{
  "n_head": 3,
  "vocab_size": 2048,
  "norm_place": "pre",
  "attn_scale": 0.125,
  "bias": "none",
  "tie_embeddings": false,
  "parallel_block": false,
  "extras": ["some layers without attention", "local attention windows", "shifted keys", "gated attention", "hashed n-gram embeddings", "a smear gate", "capped logits"],
  "init_std_qkv": 0.0208,
  "init_std_up": 0.0208,
  "batch_tokens": [8192, 16384, 24576],
  "seq_len": 512,
  "doc_mask": true,
  "dataset": "wikipedia_en"
}
Each number is 500 + 50 x the weight over its row's rms, rounded and kept within 0 to 999. Layers, rows and columns count from 0. Numbers have three digits each. The size before them is the row's rms in percent of the matrix's.

# layer 5 MLP up, 704x256, rms 0.147, rows 2-73, columns 192-255
089:507504450513495499442442471486564543590456470526449494427529465503510488469457451482447519472460499473520508502430513543483415431528511557406467426390500477552567493565497527472502601515556467
105:524518523478507513566504546521485517459362447498521497607506487537562470404484547457515513483554468573552442466550536538482512575529510451492479542557499536462419515461572556502489593463499523
049:464562506581485535529495552512501526387584572467513587455557520453510534485518478469520498537490529540522539451503469418526541532509467512481590531575533529502498521448501395447510481448420512
105:586515441575534569525440492529441524443474548531455505560503536553501481463533493563457469579432394473467573449542592545560504413441457523523402462541539457473527410473528564542492535497484449
103:446424515440514516523457473462512492577420506586510458544553457508454487457422529440437493407373487515499467464487516594494435518560482507421516541417520529427560528479431469556518494479466501
090:503423502499489499543406468494438448525538500487584523591603496533594522500568501479558517403470484449537459474513470476433477430466635493426458519499468455621480541521487513454399404538508445
103:504563471483514486616542511513480504542574557542564438460437529513549480509476508498454471445496488573514480526442498467578460480553523527500570511512565584633511449537527504548454376443551426
116:476551449415553479464528539549496462437544540526423471473529527501517490475469494510539468473389508560522497565547548496546553489529437443409595553480459478446517500486468473514413580510553540
093:486467540470479447422515447629486534465444383479498534525473473348491501495437556490492515625409539606479545555540436423469506511484436488566519508488515520427498511616445484451538473532495578
096:537573532507449520445541520478437477586516463451485442569474402429516502440475624519532537571580524611516477447520453457482497493474488360519419500458539532525444479452494583484539530530588482
096:481515457493501594471504511449459611460508452512528467507573568483469552516448463483515449547497502535508462478494506441490575553497526484519597501580487507545568535423472393503496572533391497
097:512512465461543535517474563488436581543603540539526499494510454510417581440498444461559499564485446451547386485452542467455498477449575514520386438459597473512541566510588512576528429537465451
093:572536483535535512489515563442538505470411505488548493602476461473455505468446469619554493474529454533502589464529393524533579564489465469522493642452526517432436549516420599425612400498448466
099:434546553560472529536450519482557518499521544494524389607578463506514497541468590509507413426530501488475531596531471485522495532501461469481529521553414514550525554450568424523501511581486498
103:471551439560431445399507460510343499479503488572539498491536543547539505510457525433557495515529505451564442527498521518472461487465562517560504465492502500511580425516460412450482504570543580
103:541566496486556452478513584451519655428556530458506538540534545471497468469489521378530484514488483498526486540441466492459406553446403472470468530565473498493477616559549500418516477503429399
114:574521546481508436514481461520472488467549573527482463526546487576478584522477491575502401545465444501420427456432483523486476536536505510487482546521573503507596489569481491472485482408500507
095:467509585521463500546515559550512481598501498544509440466382473483467514468564532532654537437471428511455515420475563470500501488488487542500585527508566504488503473471544433485516495507501521
099:556478498499501515505408451619566496569439428433558514500496510470534432479483512566610497464487488450499412450557447493584510499543496507537472540520435505460581553469434527451491516488497531
103:513500463613556556428489560413522480467509479470499529510474455578472508519524443624489505494498428526456461505483495480523390485572491481477492524458514547566552400426435530574481492497412379
111:520451494539535579519449498534522463425445550587534565411553476481527453508524511525457540485455587443448448472484403463507431466532440480595512521504533488521431460597513465465545417444444509
102:506524495564498519509568501371484524520474473568616571576520435480535491564480535533424482459493409408476552523546485561577552475545469532507417480483560446575430487483597542504507517536514502
092:541498479500463463398593566619515476503468478477505503515490483568503533500483433471528517498561426607589546410419474483423465429507576456377578469473512494498454454498515620518425613550573478
101:537511429529596554397529570382487577588500517427524540529480499417525414498432558547539506416472441534529472520519498456494516504519514423479550456561427492543543476488531574461454456531494596
097:503577489495497606487490473499533557466557532565548542494455469548595459520471558506518598524516579524503503453490510441553541504590527488492445445527481439521440520542520524462531587521512461
111:490580493406521490527462509543488497581446540496497619399474494533506405471530462497554419428569378509580540453418456536422542448614509563513460567456482525509509452494449517462480556502555427
105:470541480486437532540474436613470534417509482449537409497494519509499492438526522512502442469504439556536522445507463520488527588551441524518545488452441483474558424442523466437561412533549418
105:482475508537452467582448467514395560462472431545452422582571497444446502508423531448527522527453485453468445545479563410510479476468477360517589465521567488504603460427535443483552544473481487
094:518519543434494689482533562498518528495454556461468507535464414467553519409528503506512452490354528470585570397541527524480580437509496505458419423549512518546481550450498552517528510487466530
098:529518471504437538478439513576495451519474478539470524571478544499525504474466587478458572493340544496454522499590524456471552560478501452519457615472527473474483481412515436499493444448487523
097:549462475462440529509525438456459517521499578539573451528433441590539483543495494530419535502505508509463454478543478464481458520525571415466435459488523543521494449464528558441553507377544505
107:568484460525448405540517571532493571543356461475372494441500386422498540424574569469459453563575502500482511404439569546500548486515578396480459485497453487502524555458513435520527457599441462
107:439387473561442364449497484484449483489488529459572471559487480547606529420445533434512502615414474451494482559525470479439463491572485433529605503432524436461499504531515443507506515460428544
097:522614519642493404461549543484502522471582604526531541507406581503540503530481477496478440456474532567510570475468542555537590453423533603523520466558564439432539512518531541412573496453512455
104:535481463551522498495496527556515571538437448446573582514434499463453520488528462535512563466546607409463398523420385471549564498496416468505424488452552458555518478542450478425504518490541519
098:449472503486496452448499509587529495417453474596518473515534503471517418415504464524504555463413450507471496526602526511483398595514564507479641553510538577542472525483515403389487471498421618
111:473560540506469623458473403570585449521502481575449486432480496486478548421496534585496525466457580446483436536478494595495466439472594421577491503522508534427456477431541435547467483513534433
106:484550522396437489420460483427435501465566462478518542505519516538499458511523535529525557530509511463529456414488510575492509522485559428544477417493427554492478508612406517486400526493480548
094:470494521538482577549488503378493455559474400402491479515472504487513425491475447431491401504537461438455478509507507497471477494555432604583504547408400444492485547369470425497491552512473467
103:534497526527456487517396442525578532529519540469527454480534504581596518443523427462484579543488548452481501476529510501456493462513615501592409532451467522447444609538420499392463466540418628
101:484612506612560516456649451482531461590472512522469491516523502602446454529481627577476464442461511528581481455530461478476502487437436491493515510483432518592466486458499546472506583518462439
090:525408499478385497548583463471568470475429521528470571598540545492540567489445547459468503393480541478494568454442475512472519538491481510474460491608442571535594509431473532476590482541475482
087:585393462508487499477466482456494508510549500478604532517510553543477515485474574474531486549591481452534485470465430528530458516504531409593469520454509553612573403439506655531534513538489486
083:572525452509514559435550532556525607514480495530450545595453506463521460489469362518477523512435499523544547517540395573462496521534474435492601581505463523510313559471543500529447478463464491
112:472383509491419594617488561565487541485557522568528611514509439545487498509465540525570453551461574485517533586481477463410431455461468519602534473392524478560514406464570474469536518461592502
097:499521512514523525438522383493466498461451517561461491491573458539574474565453523551503543485474518528476583492453412524462476595536442573503443510515511504503544518569576526461488408561556545
107:488474458416542513537440545497491528580553563528446560563460528535437479495554543453504592475519481493418583534507525448475503498633554528505486447516584489498557505482556442440572449521466546
097:532505577561556543469395532546553477501481453380560469484508551548528583478464588487559543552412599454473553516528562433426458496475519493469474477508580571479524508523539553534500492557455492
096:596512570515484550576477542437474557533519522416462448539457459553605450503444495538574456543442479536517379525528449419510440499491514473495571482523470487484550453486543542504573512539564566
090:576471494393488507530547530510493579507499437501430541423515537409486496501461474556455493537525434456446604489560427542504583546536515474443483467470419527528496489523471562491595513473512455
127:537439454508467480485536507522551554511461530466484466543462524517572455487498453486442425510482499527404477521535534470483484487454469523516533502450418547570468581475526489547541380596406369
090:514450541434470532434444476571452523461545504383445539535581440469498524441532515464522540502518479577401471560428487491552483493470550546557488489497522492569461497482562573472494508502453497
088:555516478439415561460539414509491534490405538505546470470463489475530590540522499544474479542535473504577575471479484588568421470491517581526551616560526512579513567538497536485623467530470432
109:573555544470436487543487523502437447523491498547601515439471501590482434431507556519448549550423460476520494540453436512478565487589604489460501490488532496516565486542509584451504523452563518
101:456445496501503449447386527459488442570465328469452460440577456536519569604449450499513544476517494515450558587555523509520508454438536505485453597438492469612497533488580528477563545518471479
097:501561497418579377554483446409569553496491556464490504502587495449615545547523496469469575383410595496553491464510491507439552497542338437372468458367453572489471567470463480343412611518510457
108:493478425575496531573505463507447476515489547438470497539543465531582520490501443425538414445470494519480484417620476630452490546504428529477468440458523482419525499522504530487567586523408554
107:481490542436457553447448466492596558492589438595482550530404478487536675443466432521465570504525479464492471508535486530392508516500455391558503531405474492468511581496548527477548510533463484
096:533544461481497505477373521502610536516464578517523593504560498469477531541504568448499582577569467509476536557506522490567498479548558524575446444451434491446541532550434511476381527475426538
103:540544453479532477441561564492502540498451490638574456439447474475507498528470549446512515470519523540418469466500571566474501554476496510405471506443542427540383522446541576480458577492542503
097:512521492404484521485542412484441520473524505558532448570541401512628526475563478520447543462546541539534544461435525529463450433522585556494379594497545530502432610426457432512509497520464464
100:479468524531536581514498436469511654530504474494481549513529414522531554532424453520522478480543452622502637538541548479502490574481496536475422573575454465544520524568477449529431494450561475
100:459535439544480590492399435612515534369471495484473449557502474489543485483597472499442507483590512506439472540516559519575525496501458486442515501496509551565486434518505507486615440550514459
094:452557534505556496569528433478482530530538497509451469447542386474421506537411492515589520445455486538463467517510515554563441488600464562528569559519526505475464481449541515483444563488569546
088:495537478370468536513526545543485523410543435567470575473415434410474412471627555488488472512514488499518522598467579585512453454506499489497397575437533469571510531541522468520513437533523496
088:584465458569521440498576546457409539491629424580432466510482520463539521502484551464432515455520457487527527434474501498577485543533536414502480473508424488565641462552503500485496464536486469
099:458454520470499486513462576474433420467451511522410531541494458526517495527433518495473525475526474434425472530548438493409488522459576511509500408483436415535537517610576528450482472550427513
095:542556487542501526575531564424427523459492523447534459587448532466468486518526489490515473535577475554418477515510511482423450511479452489510297532557557458444543521512519468499568507546486544
102:507538489561475482490497580498482462528495518467500590485529514534456532391483594471523541462504593487506472524509521414581442573580539562483517502429506471506505450489557548626478515556469434
090:479440612445535498499501515442448466416521484425541407457536515584502488536454554455564652524474423477428535512523463535453521446448520528431552515528416481449564452490501439518510506489480511
105:577478385563431503458477498501524524534356447433516530500488522517597523514553488459482498480538528580482449531460418508427473461551432459479524522550608490626474483512473579520512449496447471
103:632473509462516562504548500484402518501502658393414558478486478458460486437476497541483544468471582602538417413538555516512482599475435527475542481480450472473479468555553532466504568558481454
# layer 5 MLP down (transposed), 704x256, rms 0.0855, rows 2-72, columns 192-255
092:515453450637480606439496465590516378426451521496473471507497538470541452522464497463535528478513471512514516471417485495513578510517518531537540471494584495541479547449465639662485590482406436
102:444450480494544492523517481540510484423513453430460444547503483472488455539466487563518550567453520538521536515641511499521552529425546542515421517462499401484505516472484462470548519371585603
060:482538460540480458516478446521519488486486487430510459454495512357508484471480518556432465445461522420493494443452598453404523463504575471520475479465473517534453479485542491608480545401501517
103:469469522454497478466517536386558546532497426435515561565556507448473503458453500488477443486511460430581482530463570538511461564457421460529568448522491480459467516547456460427477553529391509
098:421605502562508520591534493551568486610605429570455513453484422490592468493467548529583522486426493536530517428492443427487438536537430488545493532566617498480410539472523535495484505484548531
089:502509508518544420503490478538566565478555465507488473479419447432522428492433532562457517548548586467599528521519448470617580446526503424515595444450509542580458547538438546503544566569476527
104:511509536442570535477510506558470565476482576601538509503491575438479477495461469493549509481524467483530563473590613495529613440450642498411521558513514531471472470561514595423564463460597493
118:602465517514457563567518503412575531525535540490480545450468518431493527511482533419403456457535523474535474487479514561426582515480490587490431410446444504468435481518563515420453531542506454
100:499508447476393500550492447499519552479504479426460495497570544507549396557452592405513476519465527469551434451381517421479597566538458626541445423422478499513396465553523527603440504467474530
096:464558614494504556561495551472508425562512466601543509456529493499554408541568404489514481480466443441475531492563495440423584450512486600570461481546478441438546553578453486536404477459464423
099:565538501502576431525470500504473428596501547552485461602431478549572576469449484423514453532522579514428660558488544493491430508526533515470476577509553522565561476593458579459474395541522419
131:552476399494575553559469496542493586454542505534495546517503421434393559493443483527480479458444475508502459504531478546413514435508495509464402526487429477546607571490473497495515488532423459
095:500474566411586530523540473438505513488582487417451540539488483525483472403425496486529536354469618483461475502498468592468507476529517525395504536552451498467479553443575467484553541504536507
092:440408392581521467508468517516436545608488509460393502580510464519425517440566507541556543537564421584487454585541540376566521516457484441504541481497560491514445550567539459648482541517515493
098:553555507419598533559524532417526440570500493551456507489457568435431454431535482401489518513497500512612443525423476518512514493527485531429540390421535451484507540522452499437494405473455385
096:423636497474465496492561489572502465491538523514556488456577429557540582485493565467540482536520487430455464485559496462578523440478557462452546520468538437523460462471521451513440506435423545
106:534449565518548545483453521514570459489526405608500439498546376390417573503541510493516449535485459531545483473450462539508547465562545521503571458448553545477487509505445436548436503513458490
097:455512436418481535437509376457499492476505537453559516486486643542511464554504503559484515501498472458553433570493472484470602450533438451542476491530487490498499492506478473512491536463568427
102:646532551541466465508551497397544492476496456437497542480467416462551519533414405536454462447477487538499611473513481509519562549480397604450535463515461496537462422546542531498433470491514495
107:513482438499512498503448431459551491452500512540583594512501566607473492514517561539453465508428495413427516417424541443453399496490467401472454569529551580505501442411507522490483595414473421
099:494529526483467441479587538471455540511527558545443428505525566427499505524506486507379463474489550604545455443479424493537481410428545589527495540551416444539541459514559445498475517489530502
110:550509552536548509500569523447503467516553590449512560599514489532563507442537531469407524541441477553479490561502501417582563526435550484502512415398447529442487433436582438414510561438416413
090:561508534450563491471568586498507506519484448529562429473557542486531585474495454552469503420494544499293478515484616518553517436438543495405414504506508495404526577431513516502471504502486508
102:549484533469477452506493514549529463478464503579431501539498512542530513537634545472561478439479457573507384541466512576433488520455416481481501468431444532442525493522550464486474597583567408
107:442543515452480560482414482534510493538509474526514538498500421549523518492390492370540509601482492433645491553506427475561547582498460408491601453444490518508499422457478523522580518475446426
102:507478539448555465449561374526490455603466470545485481600479486497498486501515427604526586508462446431446447563454586499520494485529561566495496453543550510425507434467516511475606651513533434
103:618487441514445573543534549512523583535535538505429441497569459505585498503514479462504503481547537460543543524527468517542499528515486557504558541562594526421508543583454499580492539469534564
122:463556489554492504502398451450451394529479423476483439572545391550544489482458468504550561550439416462503488489527447461524560449424452438508489459523558464511451518548367537454493480572511503
091:505537404586510586450436540527506535437506584453572556392515593459502572449620437598622548536504532578538428502421601561426518550474430484432505518468531565449468618523531420532415513474388486
099:523444505558423439465546491476505565499522427489382476512596593507475421485521505513477514542519492452499671445478521523470516442509479569536489486526488488520367522503549437506557390502528501
104:449445533496573498562544493522446464500466486529493499569436526418556521443503601496410549567554560519506468515541517431507530465462488485520539473559568487498521553486408403554510551431388534
105:544537427462496490444520530502445514487469466402516440459464452549444521513525497538520498519516496572576511481433466565468437557443391507555460486552514449541505605571540424631546469491524552
096:501499561550385563565475483364531463523602417493564559554526455503399532502527498598421446469540508500483562477584466443554527451502476590487531506505499540489467520564515545519436485541486536
102:446627542586509500517537531429499604551519500486506547598514608532492567519494447540534487413446479482597466379417501529506535509519569417468533436520459506453511512524590427458576482504506463
095:449417626561491488525592580428506463522500525490501493487508521480548524488460559481403508474483519432606554488514609500495465480410503502606470576473518589564518541562443508571556455521424518
095:540519424470473555431410468480462529463474477495465637457462433439490515487436529534535463509520568562520473464548508505479382478523501439476508495460551486459454433557466530449461592513451466
102:580509527419366528486509522410411532481502453537575529473483561480476553493517394529534466485491507549485444517446514526512685418434491503479453418502534547492509530435517494508389520505526435
099:438496454420514460500502462565537517522587494450494372577525482448535463485475481450496521571569509393562567488424533614511545502428535462395547570553531554441483555546525446459584459436449513
097:569557507554498457491524395516450489525441561510498561432505449498491563490443470504526437443516474537530503459512509508415547439492474486450417489446482597484530470410473678385474582548498506
107:504486569535402452527407505484385524540538504540420502435512485529461529526424483492570383543474547389497564503497575446417524502499499453455461480501433483530525487562442516451540518534485525
111:610556575513487493477560461506460467515478513485567424462528533491497558433460512491433559569575561478609411475521434509521439521477475471487573543422398538554488464503491544510584467465497478
090:485506451550479494472523488516562491409489479531451403546519455473516504469485596590551459589463587546554556475505479453407525505424521513437535457479546595511461520536483496505497549502442537
100:590407499463547587512567441447466586476524495522564523439463420528490555563473512551494432475496538528511443401559493538525475500467554514577515624551611611499462485471496495491520505519555470
085:498511551483542489471601462549429461399542522449509470548531376476517509590559529551408540558429497393511566399494526487554440457564529528490489465482520591583528480494550568537490536477491428
106:449488473532474564533520520526489451489540508490473565541532418471447563489563476390486430490534578566537578524417500516601611474447538514546403439518495591542442528509471545441477622497527521
097:536439460475482461537508472558535586542435472547475514560546512498558484423471553480488568530500486491503398354482470492493505594436472530495494485458532490450614500543568561505559434510502432
104:417456493419520431436538535459489532533473501462447480493550387608511547390474470463552529538520460506450501573535429531475579511450543464512480417487560432489505507459512473542520532502556553
100:470518507518376460469557531540555490475483536545476541606533537531452608605518447507464559506466514481518471510523472501473468498501561466532419518556504521513596458541569476461481465506568543
095:475539496518488481541492476544511465466547479529474435512578493599555527440442491540491477483510519481542494478466487442515506540412594528510461512471444545508561583565506453432505486390481479
096:551477516468442616477540512510433442492527604442477506469612476378512505489548403490515493487472425554447454515477522515504532496462526398477462508440539496426399523492495529540400608592447510
134:577573569534519399524542572504470510469422423502561471494511513534492572565466468487558551452535524429518507510497575553520525576487479526581483493505442482487545509429505563545492436549559558
092:511469509397535484466516542514470503539563525525537604483432428559453528535522517491508470496509500516465517522472458521448486505425491488546448407533487571512558528490389529531462383441503473
099:462441509466392562554528424454544573454513492580467493540448476516502569498511595404564559437367531539543593600498494521541560495608511513504524502534517519475528456588524517557516563481442501
103:480532540449555461533457510542532444490501469503495534401532582508486482418510444548421468503484541531410513521421536497467607477457541541520453473539556501511529548497504424451573466460443425
103:469492487461455440470558480427398519482490586459431477489477514524540582504487480450516488521484535560400388579474510483508586530551496459434522469433480534495530492502504441444532518489579495
100:523398526532525481561562473397558544409529548361546478466521495479504462437517427505498450459474531521535628548601557474449609443503463632437574466481461403439497500485470495473461582495552541
106:535519450468503560508428553578467472437546496576476375542467436456568465489438408450565528449549496507532537395492470479545494457493585429655501443534576549521453493475479535509491583511558466
115:571514452483558438429443508491508520453420508481571521518463512458549448504513479555509468428512521576501397534400583534444478477459475531520507437518527443512464639492529517457454490491554549
096:471526525508544362497486531485566531491585619530529543540524458483490449473490494573528470461494496387494527531577509487520472539554504499543592587485510537473487628490488406452550490432506453
104:515541538575517426441472421510408480394445491589469460507503447519542521500451506535514477577499466529465616531603442472593409540483522495524578460469536518544459586495507524459491591538521693
098:505560490452599475469506460551447561533502515525574502513476448482486473516501520406528576497587604444570552533527526396391518504383472483498525505559507521514501449520511572486534543456425378
100:485474516504555532469513468539550533410450566492456560456477558449453423473614408422444543583489447536393452512552472545524539508455528430488492461481560577541428427509450396520528460526425473
097:558568554508480402638420448481468531557506515502481535527513627573527440578574460484469582493493528620472572433546468501570399465474438512497509426434516550476467580521534412479495449454565479
093:427427441548487509508470490532535476433529540426440451597484567432537527520498532463555520480498483482557417475444604459480489492469562458397514544544558531480541469487518417551495477525529550
091:564599500550565444487490477474440506423436430484480440521457464437559490483461451384469552487506524551420464633395563561523535459506484467443505505452455421536544485486494586573508471503413605
091:549556479368506552545588559447498517468423399479438452473436604403501541545414526473436480487490576491561465361468412554524499467441425455530551538546539506399430410537546492479576479555448580
097:447418451483532499499488446522478457493497421526481361420476469535468500518487424529545417566530501507494540509477586375605546444502498430563578477502542491419530546560492416496499500415354499
105:469450495534487424510531483524457564541514501548545507475545527552525528443458503554560491546530482471533445506544561546485532516480495471501436556523433510633501435541579506586488545547638597
110:486468547457555606531460465495503466537438580451482422492425546573561474407530470485492477377495525529434459472394518511502463440522474562502492467436510531602570552574480535547454516551503519
087:526443425505606545506547466482537459458578448499491511458451527527536491444567493473482496467467504544428586543480500611480515460450476576456482547609531487549531423465359550416556540571496436
097:556442465522518411425573406453481406508507474444503553564518514592477529434568554402519502509504433549492540528499529511481552394550586468530532534492472462554532522461538531490443524510552534
# layer 5 MLP gate, 704x256, rms 0.154, rows 3-73, columns 192-255
105:465475497472502542510460462513515420492529537506578465516501373527463569453483466488436514418446528480504439428539464536446453434546474510561529546557504678539521611612520512487531550476491565
048:511460469437498462469579433484458486574458475492430428504453486551473430470530491567542514443516501501507492499507510566444488453452505586504458494480455495542433510584517579565539585568523453
102:487481517508502505470443527548491514518532580552465548512481553628453437495437495520451469468521507496588497468520489575513469497440553563480542572511451472499532578465405492465524560613504615
093:516519589630448567451515576440538491451492523569465515509518561514397482483492515523582621552562561468481544465555489538496522501503457441496498494513580587433508387503439445516542495458498490
086:532518499550596492494499517491430394479494576594491559472481456484522482499422485525552455605404505521478542421436515506467568575572397550539470392462417460476608428542463433434571481568409520
108:544508524486547478482483585391552437479497415529466451586537466535436554529507518609432426524522504565451372511497433599522532410525480367524426504548476464504494463482538534538529500464475473
144:492510453443501533427519431536497551530547420513528500434517464489472565511522526610484467460507540494493376486461462629496436463607499484479563506574557469498409473620480475505511598483519443
103:517519572531482495463489487537592434470534498522484449530507530367438482461531514421488462543548527444614590501497521530530418548492554556498521486512503526508431543558396488484505415511468433
092:477552521423443486478501462513457462536532523562524630425486506509484505491450554514471528527522488460378497482456520462558520487504537497490460454444501565577490531561530550492537535438460424
090:457493419517382472401451467484513433530443455547575590489513534543491550460567458468525582543517581443425478506501623461493475471526631465593470517480515567440593397573539593376551414555501529
112:404456482555519471452584402512533419478474457457555461452554554469538452523502490517429469504478618411440567555553505468565503465475448561465534573459467595406483434524419502541459552441492569
089:531432555620504585448496602469593423566485420479506481586452573546463477496474472524498534543436521493471524514522471493515469533558551484474418552488588534447451523516478604452447550435535376
093:530497483488490507516515469550569510475504475571512562419518491525529444443579472525500544582557530508498480511489401601474462442461542540493532549540510495442399463536552499493572425465475399
090:494563489644429436516531454465552565452506495644497484527570523522507510455545487437568559496472491449377496511571528462499440549471630490515554493548514549419449492472476481505422503504480522
098:506457498469561576490413458502496541433518489579528472483479540539466483534546522544525480541494535518477464482605402509476389507550492452448618536561491468556425546472511491450475485455397399
112:488493510580559507486458464559438513435383448474510514592495436503499547561549484552456512474578547533580480520531423529523553492511503534466471509471564571464497556474382423585540498432493470
089:540505567511497589444504504502441489522434413525518388477495477434523470503480462558610535446496457562461543481489465482477485481409523478566608497496532510503543470512450495583503457513414421
105:487460387569484549516473498559523496521455617452437512547476486538609533509527474506524536462467550452434519565421499477572394498472560406547512466404507487487522511543520491473517489470499570
099:511423536485464486581579437534500557502534533463558470454530454500515403409498498506496546521520472550518519443472515497523559580455530483470553559540437462458579549561452479559431541492538557
100:564511464475599470481500562516508490408592483549502523496480529473495547490570478575600530521470475536462432559478311536434508506505388530469557564467430472435458537523456500387499474510451480
113:525468521534519563533558438529507499444475520587507602508476417491510466512491514522462514561507368580467471408599479543554500536528433485495468439478458523459497519525457531551533405558517415
094:558589499551464461500524467443441454504484493527441403535548460484454500403417516468603493501564516613471504568495473581455487528461530449520566535523420464478461531475435442459477550495404461
103:575535494430543476491584572497502520564455468526471519617522464559501500582549466532557490468528435444420591468483480455534512451445482516482492567588439534474518533562525582498498525546547581
100:536562453576481531445504427472483499504525537460508475515493508504518462552415522497428532520500470539541432529448476530524504497589429489512499362482541490457483476571599553525514519521426468
103:431574484500471523474536468441530576585524572569406501535494488576529454564506607495503528487485453553519505461523492628493542568437572500512467486458507539442449512580528460494515455519527594
102:577490462476589500554562470439445451537548630609598532516582455462551448432520567608469509539473499543510535472490471544598465506525435524458501450510451482530556494487517530475525557555511487
115:477448504459571496440529467468570510524577464557562470517468489348434485440481498444481551516479569525389590479427479505614487463507542444506457457500425466488468537495451492509508543381530429
092:540598431540538579586532414492544522449409568511545459540513570457551558467506459580533483592566530476538456528577573498426462496443496552505530566447476488474601490442519416499497476464445454
103:484551450417488469449461493528444561495434413450492521511416497504515452476517527463459565480509477426520471485562489434487593431446486492516466424438544489427497549462458501537336551427502408
102:532476476515443459500530575421456452539555439460476506473459536486614541571540470500424414533455484463513442477495524511416452501511368462489415461515476434501409540545518443557547478548439464
105:443458602456407480484433484585446507502574563599436474512534487550516458573505530523510448556472504510400434510500478434424456472416445530526465581486465545507468464494528497529424515544559503
098:519501463475560523481537473504519452508541441484478482484510460451538429499530475468487528574530517549516504511540544518545472468540555461489522540470449531437453544437567565482454424543521546
095:491595545530462525499516570542547581486456476569563568554450465496484421447542548506549527401507464456432479519563469526500524537536523488426371482448515501512467515491507464526445520534496519
097:516533479525544472480519532479517612488486423529520528397471451532542340543515465514576476562509515474502520516493435443477510463512495559446418517484522487523460564499581437415509423476492446
097:572366491472510522462422482441448527527517519518475519525414497536457493578476385560389492437506495534452441520510479539603527480553466516550512430492488542513480476551548481567536507525502447
111:471437460535582486507498516507406487503447395581574504491464605518533474593557521500496487463526355485515496508531528470565456501409452552596445551452471414555466463574428478512523504548526559
101:561529460493497501512496483466517486437544510553452584478400579534480404473497478568440405527474489557584485517426530590487492428448543507433497478512527480497521509501524465506454567475512452
092:468439489480467420458508463478599522482437468520466450516489539529605565492419481537536509441544449578400523470531491540514501502553477438444567484559454501496514552546509424616448452450513518
108:464456533509553473536501500481587492558465528463523502489611470505420492447509496494528530493503532414354477522496488526510422549593530511554584463441505510525493461463516540560500452503483536
100:417535483458489489515609508490563411517579542544453501457491578602535464435480515532528456539544492564459546413618531506495534552506418477491523359557450482526438533414470501497437436544472494
092:490385525493472482394530463544443469441528586455485552453491447550476517480483386507579458511442483493483462538543469571482459462476486436534600534606522484569502419521531585451591568549493454
089:420651470538484613548483440458508471441390457512459449477509453512483472497496421481461536404459435472521534495550564491491555490515493501478462531528508507458385448433510521480513472454484442
086:477508487510592481497490571434453594493522411461482486596472450543519478501456489515516428481518542420559493438484550493510514479486365459473498447501461509495492510505524499515574510479541582
123:446416466498490536446483583544481558528605580530551443463495536515427482441537517536520423442524446456464493579464467453580499534450504488479507450541449516511407470457637493446512476515629529
098:639574471531422506479493390515539516515495517583605580557505512513456467555459485520459575561503463483519450472470488566418449537590461515462435442488479498463529527524480426472523498516563585
107:388412491498503462507458487450516532471492503472454429483494473559501504437536484522517582611509526389423425536394506426411427505402531574532466490516519424444428491422544385460562459511557628
098:562514469456497477528456526556524501482486483502618404483539558508470518465562524429556484522512491555465557514475509514496459450502526531534502431433390565514534465577528516512361460536500550
096:521400537530610486479445551559515501517420470516508535577504511430488456503468511558525440518471428582364530384528426492453547498552496500477504438504463600420403500601557472523533490540406512
103:538514495442537454444469451512464489528511513500456488469559545480468520453478486432475502436487491508490515496456529463565390480545446467526547494505527424455505536510514471575475636506498350
127:489511442532527499522578519425542423474542470551578599457506469531472459378498415490501378431556442460462542446481547466544553617472551411543523421496453453461511506453537474527505538503461469
089:499512489414505581571555495584476452477457399518550570520517458512518532541521520536493538484474562516490487587464533397502487462451578572567479530554506561583428548521437483541452452455409509
094:526539511406471544484523498506552510526450457560483478489483533478488534522496407579566502504497510545627445476506442518611439580435510549555504465504506470390401559538478432460531429543530493
102:466521392497495472493503465484485572446634540558542440452527533421517558491513449464473421485472514498458462438433467526454485513498565492574532516496503565453470515496407425514544510489497524
104:487454531507492541453545500507582591493546491543626484577449544560444436406491488584531571494538523469491440503486513554450497541474495516384470381579527486565506456573480497560556493470564485
099:567506516493620478529405568613431490520538525511435450500424491544526471476476499511506433452552361523415454559459423511574567422475434597471476464497449528557450516490530425474548473555429472
098:484574519492511536498518474532521564433482473487539501475472530463418496458430532574454500512510545405653438560416453478523404524568497431455465435426474482565590476559554521470462399455507433
106:426498524539443473512559425490567525460513494500418408441508589469565516564567365510575382448521508541472513494506547543545471478503501527430473526506526583424447499494482460514524352561494497
099:526425443476571435494488464601423430469524566464471500485487409430587473500462470503483581513506593476539419502472433436424558539504652487472476521565449521557508461468532587490472503529558420
098:475563510541602460392431491425498472504544428406470503493575492440512428512523544628465451500449572466556466436396589599411416504574572549405441529522524486492487451470536503482427603498535534
097:555443437488456551506479548518538502398486576544513536552580576624487510384572520450464487541512551530484468516554461550531556475600466387481537471471486430508537440601474535447510476458575448
100:512506560457616389425464490554492570523536422348531506446515561476550463504408465500585561542539486480453492526551602556489569422503430537461504460502458430473521441554489595512470599548570458
099:469498433525483484555456450502567555521503521531500461526373419434482510495516445565575477499430435596491528575573501541558480535523498495489532474427518550477485515540473441443548524334553492
091:490517501483611505482549523490419476494552506451498583516549473529528521477578441421551475465402555442577525519472422452552475527615534497450401497523461482499457525426456493474539467593568518
082:557438551515478445465442612535494517515504442523463525402426535501542536457536566517582468472585399474473542579461505470456500409522566526438453501431513483519395527529510529523496526509501586
085:536517523486510507530417530556453457476482473468547537458532458489482509473480374566523468575513479476496447529570490440534511433504512491454445529411609542515493516468507515568562522465534540
095:513487419529575465540513513536544461451554529440484465577488514493470540535368544500419449476547484491498510377516532512572485409470573487536514562446528538362435471482475478502522507506584476
117:543440485431512499492488593449476424453590480463526485669478435479553484437482469478598473499519492493595516482495584475547461558487519434524531606607440586509424565520593482556517488473480511
109:504509498564520448483502449596512524474467448585477434345488455463486528568512507574471489597493504587529540523566563418526560478473555407578520538566459534511572508497559551413524564468456521
079:503479462508529513459564505566489478506506545558484634537466506445416577509489410491584503533517527520552421522582513459496425552533478491555523567453426602541452507552444553440458479537508485
094:574457498398524535494525588431462546441518439492515491451436569514527514562532591528482450497489488514419409501488460459411414481537428460477413499459475580462457500537521480559588572543519527
097:549541413592483488454494454459530560454516522463465428508493531520523483542444591457470545566524522460443532525561420526479545411574582519516559481525533498400462389457519416522582452546532596